Part of a small language model's weights.
Size: width 128, 2 heads of 64, MLP 320 SwiGLU, vocabulary 8192, 3.8M parameters.
Architecture: RMSNorm after each block, no biases in attention or MLP, normalized queries and keys.
Training: a variant of SOAP for these matrices, 3354 steps.
Each number is 500 + 25 x the weight over its row's rms, rounded and kept within 0 to 999. Layers, rows and columns count from 0. Numbers have three digits each. The size before them is the row's rms in percent of the matrix's.

# layer 4 MLP up, 320x128, rms 0.323, rows 292-319, columns 0-127
092:518526485488493529539477467510503436474474472501503483543505457527445512482493478463497482524531461477467521501509536495507523531490502516536555490493505449495450510476484493529488479507449524499512495491543516503503483520498502494521522500489485520492501540526528457565469514491503515544509498472539512513504467511539523493516524487526516546551507545491483529512492504502496484518493
100:451485508519446504506501507506525504514469483494506452515517535497478504499488572524483438552545482490498487510501508511477512505505504509508508496510512466502496465520485499510496484488529493495508493535485489487539482561495495525508515500465512488518509555472490481493542543463521502485481486531487506470484472580507502493548483509508533522457551467459514499465493501514511527525470
098:453475477501499545505541496432470486507522459459467469535534526464481487477498513529492521529499476488482544501485474471505482477506469519512493554496476509473459508499501444500516470517493504486491501498502459496517459463514487502534504528503463490515467524486520480479546448510500531529457481518470542473482517501534509486497512501483504516467531450525493529513490508532513501511509
090:519467510443473501484549536519505524543487527452470561508522490470482498517505487507471506524503501491485502480485525490501517491518517501520473493476534492514516539539486544529536493504463525497469495513457503497551475491482470455560469487467526467462505514480525485494515536482500486459492488464483473495482493513496516498456480467493551512466467524514508469497534469512491516502486
101:444514458532529486477506441513515490498476525489465530521488496487499499428519460503517521501522526466468507537490508467478482509496559528504547504516474499509488512524519511489493468500486475499485514518528471538505488537515480554486521476473511464545501510517527510494564514474512515472538469530483515507492487488525479513535465471504524453515517487516466472500512486486485495471517
093:536502532494511524510477466485479504520522497484529503473489445517506508491485516524504504495466508501453494496514513541489529501462508546418493489466504493497496486460492577541484466500473510513557476525521481459544520499540504494489502517504473495540500512524505501498503469494531472499484490487524515495518444571512522505503495477491512518516509528510540536454496495523518475504519
102:500512477502515501504472480505551559513493516494472521481488532476486516479497484490436496516465541559497544496504472465517483502534508509478539533497463535495462519495486499563495467547484486507499510490466493498518494512497513464515496528508559503554485472510487537458463502481485489449512537541484494513507512487467472493480512470497486490492538497489481485473491512528499480467536
096:473530533511510468478482506459516523530507526466478473478504525497481513475548528542490518473500502523461481505547512501496489500498527505502463459508527497521530508487492488469478546494502483474490476517506480499463499471538518554562513527484493493531515509509551481496530544475537502456527535500527516484532457476476525498460546477508558488498514499532496498498501520478529529477483
097:481500478555488468493507510490507492515461449493495504485457445544526484500532518506473547490514494492539542502482505493526509502495510469520457532513493519520494529508524493519508535504518478508524510463482504479558526474478513525478492505489491489570514493490479511476493491473471540496492490501460476495440483485543470480468496500479472494509471484518503548499517505457495577509498
096:491484492491485479495496494501482499560484498504524517500514513470494502494502471493483513461470507541503503500466472491462507511479537492552437508493485505496455502503531503501543462544445515510514516565524495471518488517512473515519524498452493513501489498462493463452510493485508496525496489479541517471484510502465479544469509510529472457485468547539517442523536483522512464507505
107:514505561502495505484483532534518507545497492485491556516508500516503507459458516499455485554500499502503517486477496499486464499482512513508515503491569534541471532474501487520494476493522468482476493450493512470478509495472522532469491463458531542517481553484525509525511494535468512461482489490467500498490508511490501474479508506518510504466471529517531557483509475539456532479469
102:501502539486492503495501471474501505536516488478492485500485466549535465551508548502462489446488474529544506495501459494481560475490501508504512490469501517508506495473507536481554556523509508509511508492503504516488480448475513498507500503476442498465500523554486494488497523498491508525516510494468468497503473521539517467483448478528508467496512503482424470512487484489464482482474
093:470454507497491515508545507527478543468509497504474564530520484499492463488483542499491515457507541499511537423523470530474501493482520469456502534521465525487559492533450518516515521537508532504513528516505490506528508489513485523489527545491517461522519478514514475451506517493487503484522484541500493490516510502479468508490504465515466468474474514490489491468523535503494488488470
101:484494513525515523482459474497549478458518473486522510493511513534505494514517502532494453523490518497525480498443491491514514505521536497493516540522556487531522483503507496476540450452481480423535511506502529464505559494500507497485479510502494495521502507468457520527490473494466458534523502539515529489511504476523543480503503485479511475494528513515442491488481536516488495455511
112:491522531522509515494477456500463502536500533439542508480498506498543521509521516486492518516516514499531452524529480509474481494539476483545493526494488500516503522458498499466495505528518452500480498530528501551526493535498436489454512499498474510489532510507501547505529464506502479467485564543478472519493450488510486480479495513503526515470527482491504486470456541502484523490468
099:505509430507522495482487497499480509519472534464484483489472477489496540491495508499501450497502497508527503508491543497495494433488511505540486506442484486489463505494467520464503446489576487484452510543495496505483509501517544463467531464479484502487494492516493534507530509502483509576537477504498464511482492535523511524487531522513479500511466511495462522499493465477534518494518
096:502515488514486490552551483512507478493491480489510492465522496503481484454525528554503545531518527502553514507528493482502459467463505493464523498472492473518516462499491496549513510511486488553522511504528467507484506528516471529505518491506500506466468511507541483557544513545506504502510461499471563486494502505529471561478478502502456521493483490470521484458530527511505507508509
107:500504509529523461493530510447501537498469511512518487491546548506534511471513464514495498468499534525488483496531504507481558494473497538440522490500513512508487515508489464530509478507577544514481554514480470492485461494502493498417489466483461496518522500516454500510488531460491515520513508485523524504530523508517485504467520475491502491493528498522508478453472478499506478495476
096:511489498502524495505510515507521477507455502478513524485482469526456504480470502551470480494444459488515501511454498493498510507511491469510480477469497494508476457516493522540484488517525496485498490538482511474515493519541525517538537515480534554453529472442503474486458447491542511492516483519474513494539474505496525490496507476515514492553548508527494500485539496527531540547524
106:472490501485505523515504475470489517463504496458495507506464443490494523475481511514465482496502491555513488525473484507543481480517474547502482487462453476555452475532501486488495484505480483454490502486519509457500480529450477526510499517501458464540494496471544458520504522469465468513479488500537498499544496509484496485556513518510534530456478511459493532468512502514505503513482
102:511441504471488488522489511459488492494521550525449514537467516495461486556486474477481500512515489458539510493511528529522512515501495520490518442494481464464491464478490494510467499497483511509511577512499475414498470529483525509523516495508510498498527520505477457517499489499477532493517517505514487495472494514449479518502480531505480475488494478499491465452469479525483490488466
086:525504517485468527522485467544516572504485514478517510502493501494484509500488500504515542493473516496500509496508504492514484467491478482521494568565478457514458491500523500481459497489528559502473483497504509468501497518507507470492490540451501509578486462503494486493540497516510518489508451511487494444501534482513475553466484497497510487487463512442494478532499493508509503463474
098:521509489514515508506496538517492546454499489476502482501518522454467514507483482453483486535494506443509440489506490484490457494542488558482497478534503499498497509523465446484518519501484481544541534500496504490489534475532483494481551514540527488459510462537461521503488478491514468489490505519460483525497506550499505483572506493487504488492488472499507512526450493502480514529518
096:530478500494482513485515507537545500515489516487542554499496479482514505515570490455512484505439474496463473515496529535477488500521516497496543501499511483501485510548517478470492514488470476523544488527510494510466474498466503538499494481509474530514529499493484445487482513540533485461524477503464465512451516491460492536514524504501548480468530526507515543502549494516513476486520
098:506520539467502532531495507483491510540499531523507492486497475505470493505581487502467498486505500510519538476551470497501459515484495545538491479510541477476504484471480485563531502529483523503467507498508511525512475505476515493529509479516497472530482540540495547488525526492440489509480523509540529475493530460495503510514461510484503463502485490515554480546467507517513490465529
094:467493508533473482485490499478481537501483523492535541483488522522491533481502470496490521500471497523476498479491508496508525518546514495431494482514488474500488496557534484499493516478540508506506484522491526499446536509492514525502539543488488476514525515563535529519543472548483500564520518494488517480452532489447510497515496502510486499514512491474533483449508537495490554471503
100:458509511484509478503473464489507544503483523485504496493517550509513528527508511496508529503457514524507509540523512515529520515532503512527510559548504524505555492503455498476459511487480498458529508487521531510523496472523492444514503458495482505460494429473505499495511492477452476509461443479498474496473502517460466514486465496488532493476530516507470504524489515505514557511474
133:470458486487494504423500485514474515507517454513553530494475506471492532513518519517497510474496531513497528510515500485482518509505463465500511522490509510538522524502534488512496538490474474485476491461475530549506503495577509522506511515470490497559469482524482478493501478510476487519515493490511493491519416452496494505524530520493478524445506524460476524492488523466487469513508
# layer 4 MLP down (transposed), 320x128, rms 0.302, rows 292-319, columns 0-127
093:461474533515509517478499533476499492575526530484512524437536534503523457490491502432539479515501458493475471495508517507502502499472509498498485477495504495489502496510555515491495501521518483523535515513483482472513475496485514489456482488530485479551508503461479517504493457492457499481483460562463479488510526462521507528496485554491479501478478493505523471481456481465516516510488
103:464515466514544494499509513438514503527497545527569497468513466494538506486469525467450544494524532516553495513480470505498500490500474502495466525539467501505515500502514502509525552484483457518502511459533486501490494477448492489461515499523468494482516484500489496507485505527497498505508530525485505493505549442460491496522524507498523518526518482454484498508544485516465457529497
098:498495513542502513506515527527547495476496483500480520496491515542528517478496514486537485462511534529530535505532473527462503517498493459487541512527474475531458521481508502509480510459483463474516529477545526510495499466472534469511472489462481484479504514473506505497462486509460450500471434495515495474490453490514509487501535487537495528484458516498511472449487453454526487508500
098:542554503556495496547467477489537526459488539460522459515485506473527515468513503495483527500513501499456498497539493497519501515530527465506486502495529492450487479473475413484487513522536499498517497520479508454512467509503500498446503479487481511493516528511536467534488499530480511508497492458526508512469463472497475510500482484500460494477542499509496484481494555481502502489541
100:503483498475516492450493532533518473534536488465497544502498460511514467511513453496533459507520436478505499494520465492491544505454501492489485511482517459506470488504499498479520507499521497472512456465482533486544483481556495501485514522535520534471534507504509538506499499513466467525509480495489523537511496477482475450551536507477492482473504493466542502554516491477479515503466
085:480528485508504483480440458492528556506486533499502477548523487481483455518494518489536478517504446461553468500523483490536497470460492499519497446507512499469539493482519471505478507467512517485501476460498492533479510494514479494542526461468512512466501533476495522548479508530453539556518488491505497521489505468516527521538497489490500471490467488512465516478513481483503510478519
089:496526526494517492488520528475505553504478477447521516507468517519524486516526509573524471521441554495483491444490496559500507491528502509494503464518472481518504497499485495488480503510527492501452491505524552536528482464471513562495471499498501524450501529514492472506513497503501490529498505483533513546546514519489522537517504514500507506484528471501550470523527491482488462487491
097:457517518511490547476513562548488502472477506491490557487541501489492481487450541483510510471516567489451481528452493484528495492495528508454523521516462535451481506545480524498501467505512477529509501511552492512503505494495532488480490509515505507475498481538472521517478492497504488486491515489455494504499514534476545501491515522493474545502450507526530536474512494495500462491490
095:534525487482491523460519487573530505491513546495477559504489558539524482470460478488499508506515523484528489550504504496482506510524484580467519510488511490493523475473473505500519515519496506494487482482481500502478496482483492460471471505494478490531506513507496549480492534499492465528505487499513526492478501486502494490450552524522430474470519498504454462522518516516500462487492
092:490545497515507508537519532477484515517511511557484536506485511498524525494486514500467483524460537502452519494505485488502506529479495522534495517489498498470528498506486515549514485466529501551460500496520488517455507520477458520534442496522540491478499477534489535508512508543529477430495474495502534512525456539518518516536480535485517474472505491481481498534437515496487512518480
098:509501509474477543494519507462520481536499509497520490516515493513496527501492509519542481478451491492539486498474493487534510521476505464525439488524485498479450495504519517532493484493466481453526476519552498555489520494502552510480553543510520477503577515513501497523514491464498540462512530505467438499529489509563497489501472494498542481485522496510516484526492501502516508509491
106:516477485491505483503496499470502498461461529514520494498511526474457503475515522531514450518501534546469544487508528481541477512466522481522513500463491487498471503477502485574519483478527504495547521478484473484500489455514532490460462486459521492468504505523520448499509442518509474521455473544455467511488478496518513486499532508537497470477481506504538487501529462516492521506499
091:503509507505510483472479482499470456513473527495561431548543496526545492490532536481487524561496470545485508522509513427501529523516497514525526478453519473499447499516552526495478486491506481476491466500498519493468487504493492514503472471517488538472476509501441465534487520521534503497489516509495530507492489518500493471499489511472501533495479528512509477512489467497490507464512
096:489460493526476484484540488500537559517488511500510499469489475471496550474510477528506466508529469486554523483552476521492444499510495521510508473505497499498504504530527505496482515481526512550513478495506495505518468526542536485471499520524499512527466507510492530533489502468490452569488526507488523510445491522533512483475492483521462452525513535487498549545510505521509495487472
105:461458496516520511503543510485534509490490496524537490503484516487482474517501487548487521471473479522507519501445454502513505487527466524442435458550497502470498554515536502510485537525475468475483522508468511491481497448512505496481500515513455480496542455507514488514535549514474505458511498485540508534493484486480493510483495478492488460509519468545486480501489505540479488495487
096:515471519525508546503485521475507465463534448553494539505526506469499505566503507457514502514516477485509515505517515508517528508528505515513477490469465523491494505518532499505533533508470469530515479474512554488470512477483547556513473486484523488541547478493491506450513515536470463470485514456493522453492522517494514483479480531486506534510492474476519469456485505494496529484490
105:519528495502504510463530491484479474528515511460496490535523483471525516504516495504510464528464493530510500477498489504491511472522480556448546564474537478497479477507516469488518494486475490526512495491506536503540539496496531473490505544490520501511517495446485535485483507504506504493461469499527475529474493512501523432554522501443498475512494461525527488479495559496498473537499
103:484522553481503516500484478484486427498459461523551492470487533506514476523500507496437517506485506507518522467500483529480495509476559431549510532542510554488507476515511530529510461483487532525504523489470550515520529510465484489521496487498452507510480510477501562481477518497528496500492496505492495502475484455467521486530486510475510494489475516486490485499522513506500509465501
091:501492484482508502484448492513503501497485478482508502508521497477519520550494540478516486541508426470495494465565517532487468488466536495510530484501510461520502503498501474478511480513481514467450473506517481472543507522487496522485508503476510449541490509550489492499500451530472520493489520490497495488490461510478499538517509460491498526475499554537522518481492543427508481464492
107:494509469529520486513529493468521458489528529487494474501455511484467493459499476509475500487543473478522485481450447480453507508553518497479507480553500496522520523501490496480480548514513508498540508533528509506487487485512530458510519532518513488521563522502472497501467484545465534481481549468517447492497504486485537455480525468494467490454515481497502501507502528467495499490492
102:499517477501444506512466520512570474495492500524488468511492519498526516500489491526522511493482479485495519469519507519516477524537514489538499509515517555445506481539504502536533515512504542506525489503454492489515504506504466486470519527528471479467561519555484486566507524497525504507521543479560521538513491501505469511472480507558519512540528480507490502485506509501484496476530
097:469458466524493512515501521497497546514524494505530487488486500492536480483517503515504502483420531530481434520531531508473519500491486500488516447484545509515516497496519483517518520541537470455546471479504533478523545509479495531503481507485502456436505508527487474517516522503521524524520513513468507509493502483516541456477531497496494475525527555532521510484491476477492526518487
094:507527498525485488520536515505482484518470469475507508488491496506490487497461493508504490529518462498472526482500503481520500467459508482509472487489493504503463538547533515526485452460526513470502487487537508522499473517513505489498451513502467512538470512491557483552492449438459519523504486530514447499509489494508525556500504523517488450540513498515515519456535452521539482482481
102:532471528553503464473479485494502526498444449530480483540495494510483491493475485510491518525488515520521485483564489511517464510488486504486501491505502510498494481471469531548511445497538490508473530533455475489466503487453446542472504506494518500528495508545510485517515486479485520491531479477477498496515453485506518521508471491500499507485488560487491468475477556466500542471525
094:489510467529540472487467510538547526505480456496523492496531497522506472486475542538507456530506496550491475515501534508498468513507506484476552477505510494519486512451477512471489481543523503514524474491536470471474518540504486496491512499494463492547480483510463487523477449505508544512475465534495484508494477537511518494523476493487467486485530459477437521511496502462492524524462
105:513503491526483502489448495478474492489509491490493473487496514503509489523491467511495516480542494479539521497534503491493532481486530522489472508479498524558430534476480492509537521514453478504536475481495518503488515469466473528462524526463522527478486481585476501498501495496545435497505522501495487510502509537476499506466489467486500506435461526527477506504453509488502463523504
101:521448501532504511510501529508469504504468510449509523526543549492498493491480527455517482446518499471462514525478511468531498488517484491501510475459481461524504519464496462495506510511485487519447466504484493489484500506488519547486506460512462527533508525465537528477541435519510486474471470449503496496517510448511493515491503485489495493557492481497497545474481505497525508493539
126:471477495557480483474484530516481511537515468506523525490530556531502547503484548481495472468527472473519501515515506505505482490505477490487570543486558523513504489543510479490464510516484502497505497456515507511470515519488468539478491461451519511487479496478481493505492473530507488527460465530536501473510439507500511509535542526486486531507463491527515532504494510476517497535515
# layer 4 MLP gate, 320x128, rms 0.313, rows 293-319, columns 0-127
105:488483491493490466496475481538541477496495503491449519540485486514487477517471546544527513512517466532472500455527469529542470469502532525530539514485497512500545523492490467474500543467447540497476485502497444518491505539503481519492483501532485527526498476503530491510535474498502502518511492477486522455506477499492505509507456539447497496503535534526497464524481533496522479456505
089:450451467464458526490551505455457470499529479477479466510504492461495465497501522562502507504511479539518552468503508458504495522504453545559476525507488501484492484499499465527489466508501540511493512501496487484529489501523481481505495503527472528502514526514516507513554497496495526509470452540459504484491529516519492505486514497510515472451496453514517515527469512522515518511507
095:533530508495519486475529467453491499511492528510504462487486495488512488508478509508481510486545464533484484501486511472552509500531508469537533499506462511511472452498488486475522487502533460529488522556529469534469532477501526550501571512499459498544514484507482487513501511502513538470531513498526540521486487511505478494561534526483488490531495441519479519475486469501485528505483
094:522478491486456496448492508461501518549540510509506444530500511497511544528528496493488476506477465477524427497488486489492536482503453486500470516472479464508487473498504501505508525523519518483506485523491514500538456494490515502519492503473462492470490526483493462484484538526470492492536507496505482528528484486501525523519485445581464497485481533483544495474511496479552487521515
105:463516473526521492471517488493551500486503504515507489529529532459499474477500503465472510511551457454550503492480469533524480514542478499487480505496487475501529478521521451518530542459523509470487469463489513541461516471496466505520517491514485515518512493494476509542482505482482496527490519490486508504479532457499499485443500505480431479477501463481489437543506512484478501512495
102:485491462495494506509524518562515585494509496508499545493489481498487527512485514524488474522465525552523503504546474511481499541508477504502508551530478492508479483509519501506530472514483514488479494507494474534482506481551508475513462546512536496519467478502467528468451474478475476455470499537477512470486539510464521504483508456483459510474519499476483480534493527497491465490475
094:475484521515509527539500488538501511474527476503498531527483486509488482458491486520493515489503519524543517506505504513469522505481470535488534507520496481527514457519536481487492479507497487538481490528508480488474484491532488521477493523459496471498483473523542469531473469454505477495462484521538508450470503522512559488466553533498464515454509468498473474446458486453464516538500
098:516487534504509497457485469494477450517461506507497468532451478514472537523497499491519445495479489498500517561485512480527547483483525499551480476494515506516483496521509498528478491528507514498545523484497527476473471490468490505529507508509495537533497515453488521497518506446521482496533502509483502462579480501499510489450508523504537485524461509524490505536516480515521533545541
098:544479527508531508499481470486497507510514528465467514469463471507539518524515457483506467506505492510473449480535446484464491515488501518495472488512518508520484489500507506521519496525502546479453525476517502475502468538496500479466481570481495522547475473529495469511467493477471531494504512502512537496507515472503561489497503527516451453499499531517507484522513453513530527548523
097:511509499448531491491491446505498484511477475460448507507525490504516505516535535492541520486535503495464519548498503494491487498469526499471560526523479496499509521484512511505478521554471511527485524541451504447522477495470495460510495524502508471444462495526468507523525510491492483512508483487525485501449488444500479483519543466491533472526516544509505498516491500524513532460513
110:468488518535514521524539519477515491522484517470484539504496530454494492471487482483503536476515482506424536457483524532493468499480514499478501524524505537503497479501527468496515470526450464483500523467471470533522530492488498473471530498445541493485482513507503492523482490458516504489535493487470488514517492499451491504535503505478463484540518474489536490573500543508523509479515
093:545537546511512459500472509506476482512484525497523493515494508502556509498492501489510507545527481500541488522477495495508481514539501516508530491492567456537450495497537490514485471458513485500463479488538522486468499508518520500490484509516509529530493510503449458572502499532558504495460503538490556510503502463472500487526501480493498493516477500504528457484498474470512502517550
102:498499499466514480518537535505537474497471539515503461503486473486473501535521532494512534502507512474510516490460478499506445515535516488502530471487472524528474487480529527525542456506461472471479484503490461518523479531512513499491496499510508501553488474514468526521567455510486497504510484568496520490491463519543505495498498523533499492502472516507530490496492560534500561486476
105:466528475508515484482515496510500571483489546503494499488434500487492523525521436503488507482477502447504465453482471560549514485549487464495508501533511501537490492486474521509510512505482459498493517509480504500495494477491529529452526537476499498455497462489486495498505490488491511511512552508510497488487504489494487525478476505543484451446502470484480518481460528513478543497506
101:517465482516497455487521478514496520462517473476495497512460486468508556488521502469475462538476471480552516494475516488494520502503474494508499457484450512489511490547497509491567537454512508482489501521493533509453534512522495525490490528487540527516540475474470489472469526502482495491497482524482558474477467536487506484500526508470527464549511490473481473515512498525474513488465
109:466544536517523497501502463507475497516490476538494515492470486477522522463521508462465546495557504525572501503469454566528501472517457512464500545514502512520532519532508491464509486501493483524474520495503481480538498485508486451514523532481489511493489539483496510474456529496503511534481489500473485532493472504485477432489469514526484482497523502487523544501488509522504480502485
102:480513495482485512525527525525479489509493479515496465470483553530504472488532492533496554480491496528500544499542509520517522521517526493518555522504488442484511538442530512515466483454507489506490515500499493504505492490462500474518529500508499511453513503501506509543526558513468519466460438503497490564497482529508479525487500513505464488490502522487531534515516499554529513511530
106:486514455477516490544498531520482514483526484486499513491495493490467540536528532536492497542494520531487533467497497514536474503526470517497481467507520517516547517499460434522542494466507520460494563492522498499492507497517488463505465484509505465491487450508467494510502482515456472493464494510485507557510512495493496580503501526485510531451485471517527516531521513503513502467493
102:481503480484504512493483523517554540489493486427481509498499459491488486470525489521488519501513448574549448494497490518521533482527477546510480496449476471518518497506531491478524504489507504476504513494486501463487482516471516534483504502537480482517476476476527462518518528478464481515489507504512435499527531538522482503539495524512518491459469502457508491467524497495534474509516
103:451517490500538536518492459510491559521505456507508482531500517542506526499503535499478477467523505506530488537515508493473534526492478485477498507484536534502525509490535546459470508463470487525471483489512489473487485508459502547491477505494518546559455496502480510509498484471507505513468488454526495445426481488476479470486504488481493484463472551489505485492503516508509480512494
088:537508548456465504478512479525529532504526502494500500518523492494499523513508538507515505497499513509523537506460484514502502485465483469536489549525468512569461509508513536501451544503483566505448489522496507521528448530529503465496503531512530519550493465483516461486496519496547496477514487516495478464502552491522480517499475481481488506487474495469472459521519479486522509488506
100:485475450443497479489501488481469474519475517532510456453452511552483503501500518503493504448498502451535551489515484542479483499480476492495509464513483514505525497501528514487510499496474506477505470516537506486535523551504497487488482454491475481525440508488517529488533462514481522506529509475504517487491507503485475492423508495516481545524545541494502510498488504468510509461476
095:488522493475454469468509518507516525493475470535493462542510515525494436487521500528529543473496501472500538516506485482520504488518484550530499574527501522474490479496475508506514537499498484490460488485516489509527498533523465543430526486492516461508503518517467508504522498474441504508535512511477512491506472467536507499478490508477473523474499450496508517476485497518482456533467
102:516533476477474482460498498472500507516506528485462520480471516456486489495512517518541510494474530511494509467528494487467455495493474512523475483547515496532520530506533474467485493469525474516481602533473514518526519514516529528490528491480486519476489481510536474516530474486496487494479540492492509482565518493489463521496531483495486475498481512522481560542509514518541473497523
100:564505468490485531464497494534456485484517471521510487531495504484517498486474522516507476495490467486514509508480481486462527507519502502538514480458505519544502528510504501448524500546463476531513455512544458460538500450501491470475454474536493492487485480480510473501497517497535479492500449564487481501519502508498467507446484493482504492495468485495466487487530481563504487497512
104:501476495496536489490494515464511469506492471472542483532522526487516530471504511485474500489542462514456497467486538528474504486481477512470504458498502508480543503456504506534501515463490504520527485474485494535509520540531471562498487496450487534503505518480498453497485453544482514521498522518502495530473480457526489544537485521496514523471515493507502460548501527498493445501550
123:469451486502515498455483498505471519487496471496509511494504508518485556491485540515511533463510498476501519523492497498495506524470488490509519488455525497538521535536507499521475564474447483521470467440486531531476533521533501560508465507457492499528486494484503513478469507496488501524481466508517501486502446458473511524560522500463494492462517530458513480487512516484505488503533